python train.py --n_layer=12 --d_model=192 --n_head=3 --n_kv_head=3 --head_dim=64 --d_mlp=256 --vocab_size=6125 --activation="swiglu" --norm="rmsnorm" --norm_place="pre" --norm_eps=1e-05 --positions="rope" --rope_base=10000.0 --rope_fraction=1.0 --qk_norm=true --attn_scale=0.125 --bias="none" --tie_embeddings=false --parallel_block=false --init="orth" --init_std_qkv=0.0316 --init_std_o=0.0316 --init_std_up=0.0316 --init_std_down=0.0274 --optimizer="muon_variant" --lr=0.00447 --lr_mult_qkv=0.5 --lr_mult_o=1.5 --beta1=0.9 --lr_head=0.00434 --warmup_steps=42 --schedule="wsd" --decay_fraction=1.0 --decay_shape="linear" --final_lr_fraction=0.1 --batch_tokens=[16384, 32768, 65536] --seq_len=1024 --doc_mask=true --train_tokens=159600000 --steps=4343 --dataset="wikipedia_en"
Each number is 50 + 15 x the weight over its row's rms, rounded and kept within 0 to 99. Layers, rows and columns count from 0. The size before them is the row's rms in percent of the matrix's.

# down: layer 7 MLP down (transposed), 256x192, rms 0.13, rows 95-111, columns 128-191
# gate: layer 7 MLP gate, 256x192, rms 0.144, rows 96-111, columns 128-191
# up: layer 7 MLP up, 256x192, rms 0.144, rows 96-111, columns 128-191
down95 093:49 24 47 53 55 30 50 43 27 49 28 52 54 65 72 48 51 54 45 70 53 39 71 66 66 43 39 38 68 62 47 70 56 66 98 51 69 32 15 47 74 49 45 42 36 27 50 66 46 58 60 69 38 57 52 91 86 65 38 58 53 52 64 62
gate96 090:46 51 45 48 66 41 42 53 18 55 34 32 38 55 77 83 65 39 64 31 50 55 51 45 31 49 33 43 50 51 56 55 69 46 30 54 43 69 80 03 72 52 42 22 76 40 72 68 61 49 50 39 47 69 50 40 58 48 65 76 48 91 55 13
up96 102:77 59 43 40 67 50 32 77 62 66 54 48 71 41 62 63 46 73 64 36 31 39 37 53 68 62 67 33 68 58 46 59 73 54 39 50 46 42 61 56 33 58 39 65 53 30 45 62 64 48 63 40 66 47 33 51 48 63 55 30 59 57 50 48
down96 102:56 29 23 54 42 38 47 81 40 56 70 50 43 44 53 54 23 58 42 43 57 11 28 42 39 46 48 55 55 58 64 30 33 69 39 51 52 37 48 44 38 55 73 36 45 54 60 39 19 42 26 34 46 43 43 64 58 57 63 85 37 42 38 61
gate97 098:43 41 53 42 49 57 48 66 54 33 45 50 65 55 57 59 34 55 33 70 47 26 37 43 33 54 50 45 66 32 55 11 67 57 52 53 45 50 29 40 59 65 61 55 52 59 58 46 46 50 48 42 52 20 44 25 69 49 27 62 55 77 50 20
up97 102:42 46 60 51 41 25 47 50 51 53 42 52 30 57 60 35 32 57 73 57 51 42 48 45 44 67 35 64 38 49 36 53 46 56 59 42 37 49 57 36 54 34 66 85 36 32 37 61 63 66 47 46 21 42 75 48 35 39 43 55 36 58 44 60
down97 093:66 38 53 31 67 92 53 44 63 31 49 47 52 31 57 62 52 28 34 49 40 59 55 45 33 41 44 64 52 77 61 53 45 44 71 48 43 19 65 37 55 27 66 59 49 52 39 60 64 45 62 21 54 55 46 32 47 43 35 61 62 65 55 23
gate98 094:53 42 43 41 43 65 69 59 39 64 45 46 74 35 55 40 41 62 51 65 46 60 41 45 49 68 30 58 47 47 77 46 72 50 48 39 72 50 46 57 70 37 17 31 40 67 34 52 68 47 55 75 82 49 56 15 51 39 73 43 54 44 55 43
up98 099:53 37 64 48 62 28 45 40 39 62 65 64 47 48 37 67 47 52 43 29 87 44 44 64 44 59 51 40 35 33 40 16 51 31 58 50 49 49 60 64 67 41 41 57 65 46 45 34 87 33 62 66 59 78 61 84 73 38 43 35 59 60 45 62
down98 100:48 23 51 58 55 63 69 64 51 65 39 20 23 48 48 68 48 46 45 51 27 61 34 80 20 68 62 29 74 60 65 47 42 78 52 50 55 66 39 54 77 61 53 52 52 33 52 63 34 27 48 48 67 25 65 40 40 68 51 64 22 41 56 30
gate99 094:37 46 45 56 74 54 39 60 75 44 58 47 35 48 55 45 53 49 67 31 55 93 49 40 55 41 43 40 42 35 13 42 69 46 58 56 53 57 67 29 54 19 45 23 64 74 40 68 58 42 26 64 40 65 63 53 50 44 66 56 31 46 46 38
up99 103:57 61 66 41 40 59 48 26 35 38 63 66 50 46 48 58 26 53 42 63 31 03 52 37 45 25 46 57 71 40 43 66 55 37 42 81 29 32 36 54 35 66 61 53 31 35 48 38 34 29 39 46 38 25 49 46 67 52 48 66 62 71 43 57
down99 098:59 50 48 69 64 56 68 41 55 48 40 64 62 45 49 28 54 67 82 66 43 47 32 38 53 46 45 59 70 53 61 63 51 38 45 84 39 28 48 35 42 54 47 25 43 82 00 39 56 63 18 24 51 53 69 51 78 25 54 55 48 46 52 32
gate100 096:37 37 56 44 52 05 58 69 50 45 27 47 35 40 52 58 78 49 50 56 45 61 46 68 39 65 63 32 71 67 56 38 55 67 31 51 46 40 33 18 63 20 95 55 37 34 56 35 60 72 52 48 38 59 62 55 64 57 61 28 37 45 70 54
up100 098:46 37 52 67 45 54 34 46 58 18 44 64 16 60 60 49 55 57 44 45 34 68 58 59 48 24 47 48 59 81 38 57 67 63 40 48 27 62 51 49 42 60 49 52 60 38 75 59 29 20 61 23 27 26 31 61 32 35 62 41 39 54 51 45
down100 101:52 12 26 62 11 72 21 44 49 11 80 89 34 61 45 46 71 47 39 47 53 42 60 43 59 15 56 50 43 72 35 58 55 42 54 63 54 39 80 78 44 41 48 55 62 39 35 48 19 30 26 41 44 45 40 52 42 30 40 70 55 30 78 36
gate101 100:59 39 44 32 54 62 32 53 34 46 43 56 59 50 46 38 26 44 39 45 18 41 53 54 39 59 42 53 41 64 50 68 67 42 55 58 37 71 49 58 68 23 06 38 59 59 37 40 61 44 41 25 45 41 65 82 46 52 74 43 45 49 54 58
up101 107:58 37 45 21 46 38 60 64 54 66 76 45 56 21 66 54 67 41 23 74 34 53 19 74 36 67 25 59 47 61 43 29 38 59 28 35 50 50 97 37 58 33 66 48 42 26 46 47 34 26 47 71 49 57 60 28 54 60 30 61 37 72 67 58
down101 106:56 26 44 54 62 40 45 67 65 40 40 37 58 20 51 45 49 24 40 45 21 60 47 14 62 33 43 39 66 32 41 69 60 42 53 25 39 50 51 61 41 36 26 34 53 28 25 55 61 53 33 32 45 48 36 62 89 39 58 54 53 38 54 51
gate102 098:56 29 58 64 50 37 29 30 34 42 46 52 56 43 60 39 45 36 41 72 70 52 61 77 33 73 77 44 65 69 65 39 54 77 71 33 63 69 41 26 52 51 51 36 41 50 37 26 58 64 68 67 59 64 55 50 54 46 48 30 43 74 65 55
up102 101:48 65 72 32 49 50 54 49 53 38 42 62 50 74 44 38 47 67 42 38 39 64 86 58 35 54 45 59 36 33 63 57 65 47 34 33 48 50 74 55 65 35 57 46 51 53 21 53 39 36 35 27 40 75 39 56 50 44 47 24 26 62 64 47
down102 100:52 52 28 51 29 48 73 15 33 39 59 54 53 68 57 41 46 43 60 59 50 51 40 55 45 49 51 52 41 20 27 43 61 42 63 35 67 26 51 31 46 51 46 39 51 48 78 52 13 62 59 47 48 41 87 32 38 44 41 50 36 46 32 26
gate103 096:49 32 43 39 23 48 72 68 52 56 48 60 34 69 51 58 53 38 76 63 40 38 67 62 63 52 31 61 51 55 45 60 58 80 90 50 60 45 38 33 36 35 63 62 21 55 65 77 10 54 18 40 51 62 62 33 75 61 30 47 75 75 36 84
up103 096:62 48 40 54 63 37 80 71 60 49 60 45 52 62 45 30 36 48 52 59 32 77 33 51 60 34 77 40 43 29 42 52 43 44 63 60 65 56 49 61 63 46 58 49 61 59 06 43 24 29 49 36 31 27 69 25 51 27 78 46 15 22 54 33
down103 098:59 33 32 70 39 67 29 53 42 37 43 43 43 44 70 44 55 35 43 64 72 62 30 37 35 49 48 54 14 43 40 74 15 74 29 53 58 36 57 93 49 51 21 46 50 49 74 30 39 52 72 75 47 70 31 74 57 50 45 40 73 60 64 60
gate104 100:42 54 26 39 53 60 90 58 32 74 55 68 76 52 51 31 46 59 58 38 35 44 45 61 42 43 37 44 53 38 36 62 32 43 47 20 48 77 46 26 52 22 65 45 54 44 59 71 54 41 46 26 58 37 44 58 53 69 69 49 72 54 70 54
up104 095:66 57 73 75 37 73 58 11 25 29 54 33 50 60 62 44 53 37 55 54 63 45 28 49 52 71 43 39 69 65 77 62 31 52 49 50 41 51 57 57 19 69 37 55 31 94 36 40 26 85 34 66 69 50 61 74 63 38 30 53 60 48 58 94
down104 101:46 43 62 59 92 33 55 33 50 55 52 28 55 49 32 36 47 29 28 53 57 49 63 55 57 43 34 50 36 32 72 80 47 63 55 81 69 43 50 61 50 47 18 41 43 38 27 43 68 61 77 54 45 68 62 67 41 48 67 49 61 50 83 44
gate105 103:53 38 40 77 51 48 59 39 54 68 43 57 62 94 67 38 54 56 20 75 49 64 74 77 48 60 65 31 30 44 40 80 37 49 50 49 52 72 46 40 65 35 74 61 28 68 54 61 73 38 26 68 69 54 52 72 44 53 21 63 56 48 49 60
up105 099:45 42 56 49 10 56 37 63 59 75 65 91 38 08 65 67 28 44 44 48 52 38 47 57 47 44 71 46 47 62 24 35 54 29 48 39 50 47 77 30 37 86 61 60 58 56 69 58 70 37 44 17 39 45 43 52 36 46 40 28 35 51 76 40
down105 099:35 46 65 42 13 32 77 46 49 38 63 66 35 36 70 40 35 34 78 33 66 33 36 46 72 56 52 56 41 60 53 43 44 64 48 49 42 65 66 44 76 59 57 46 51 59 65 79 59 33 59 78 48 27 43 51 29 40 44 39 48 55 58 48
gate106 099:69 27 52 23 38 23 58 88 28 67 31 58 51 43 55 51 42 54 35 54 48 25 18 47 52 60 52 50 42 57 52 44 49 22 45 27 63 52 43 44 75 06 44 53 38 69 55 59 69 42 52 22 24 22 71 45 76 35 58 54 46 68 43 53
up106 102:48 53 47 47 35 56 40 31 48 23 58 63 83 68 62 41 43 47 40 51 50 81 35 35 65 14 59 17 51 43 55 36 48 42 34 50 33 20 40 28 58 52 38 84 43 43 37 48 41 71 47 56 46 46 36 69 47 70 31 61 53 39 41 42
down106 104:60 88 56 56 39 53 20 44 65 58 60 53 56 77 74 34 58 57 44 29 40 53 66 29 43 48 53 51 39 46 46 49 78 71 29 51 56 42 17 42 44 42 40 25 62 45 37 34 59 47 66 60 35 37 36 53 51 68 57 30 74 38 32 38
gate107 101:31 16 59 26 50 35 69 45 55 32 63 44 30 47 46 53 46 60 55 52 57 38 48 76 65 33 52 41 42 53 42 41 48 56 73 38 23 64 52 55 52 45 96 74 59 74 75 23 47 50 62 39 58 63 61 33 55 20 59 27 43 31 69 45
up107 103:43 23 50 48 57 66 51 53 38 71 71 55 48 24 30 72 42 20 28 66 19 38 51 65 52 34 34 75 37 58 51 45 40 44 48 35 57 54 34 45 36 54 39 59 56 62 55 29 32 73 72 50 66 51 63 59 49 57 25 50 65 36 46 64
down107 103:34 63 72 55 67 37 64 50 69 62 52 23 34 54 40 75 43 23 62 58 44 38 48 30 41 45 66 55 95 17 34 40 22 30 56 39 38 66 70 50 49 79 52 41 55 63 24 39 20 61 32 43 44 54 60 17 73 36 34 38 66 50 59 53
gate108 102:39 60 82 49 54 35 42 71 39 55 56 30 44 79 46 40 34 62 68 40 73 39 63 69 47 69 53 46 57 63 59 59 53 69 52 19 44 31 40 50 35 50 56 48 43 73 43 65 46 34 72 25 37 74 31 35 65 56 82 27 45 31 26 62
up108 092:45 54 35 41 30 35 68 59 56 35 36 47 37 52 91 51 28 51 52 40 45 45 45 49 63 64 54 25 60 52 46 69 36 61 37 19 61 51 53 53 35 37 53 26 34 61 68 87 47 56 35 44 59 39 41 58 39 44 58 44 57 41 19 50
down108 094:29 45 54 67 52 69 26 73 19 56 18 50 67 54 61 29 46 59 39 37 59 46 62 14 72 51 27 26 61 59 40 61 41 78 60 62 54 51 46 52 63 38 49 53 24 29 38 59 58 79 57 37 43 40 40 44 73 55 73 60 57 38 58 53
gate109 101:47 48 30 30 63 80 70 43 43 04 62 47 50 53 41 78 56 53 69 61 56 45 38 62 36 61 58 53 84 55 50 13 59 42 54 75 35 36 47 62 49 60 40 57 26 31 44 27 66 54 38 69 70 78 51 27 58 40 73 31 65 48 33 66
up109 098:69 38 24 66 46 51 59 49 32 22 16 50 51 30 54 78 53 38 60 43 74 48 27 49 49 43 57 35 99 40 76 44 47 50 30 38 40 53 25 45 46 48 56 52 39 37 66 55 30 48 60 64 60 54 55 35 64 74 60 76 64 52 35 39
down109 095:48 54 58 22 37 37 53 32 45 57 81 49 74 61 57 66 70 60 11 50 73 61 44 69 55 45 49 49 43 56 59 71 55 48 64 44 44 15 33 40 39 55 61 40 23 38 61 64 80 25 62 73 31 18 54 96 45 47 44 56 34 54 51 43
gate110 105:49 30 52 27 59 44 61 43 44 47 59 34 47 69 55 58 50 48 35 18 71 18 35 25 46 72 42 25 38 42 43 56 28 51 42 33 63 27 60 50 48 39 60 37 73 33 40 77 55 58 29 45 50 43 42 62 91 44 53 43 31 55 29 79
up110 092:52 26 81 60 23 56 58 26 79 41 52 27 52 57 29 64 61 46 65 67 57 49 48 49 44 39 56 48 49 43 63 40 55 71 66 70 53 92 38 58 64 62 29 23 57 53 32 22 71 21 62 25 31 47 69 48 39 64 55 55 48 56 45 48
down110 097:58 43 37 58 42 50 62 52 55 22 27 68 51 34 44 51 62 35 32 61 57 69 59 54 40 47 19 51 31 51 30 51 45 62 62 55 37 56 54 18 35 44 32 59 48 52 82 36 43 51 33 50 37 59 45 42 62 47 60 40 40 32 56 54
gate111 105:53 47 69 54 59 58 35 61 47 50 87 64 28 77 65 45 46 77 53 61 66 57 43 54 55 60 54 54 68 49 44 66 60 38 47 34 10 53 70 25 54 59 72 49 17 56 52 69 61 38 48 39 61 58 54 30 55 40 62 68 32 57 66 58
up111 095:60 56 54 19 66 66 42 53 38 66 36 46 11 51 28 50 42 37 58 63 49 58 18 80 52 79 56 75 66 32 47 35 28 58 73 48 52 54 81 57 47 58 26 58 31 54 46 28 68 75 61 52 44 46 54 37 75 63 54 41 52 56 63 45
down111 099:60 46 61 55 74 49 60 19 78 77 66 64 52 36 44 62 37 39 42 60 34 36 52 68 45 31 45 37 54 79 53 45 43 72 26 54 49 44 77 39 31 64 41 54 36 45 86 52 56 51 64 79 54 32 42 47 68 46 44 72 50 42 42 54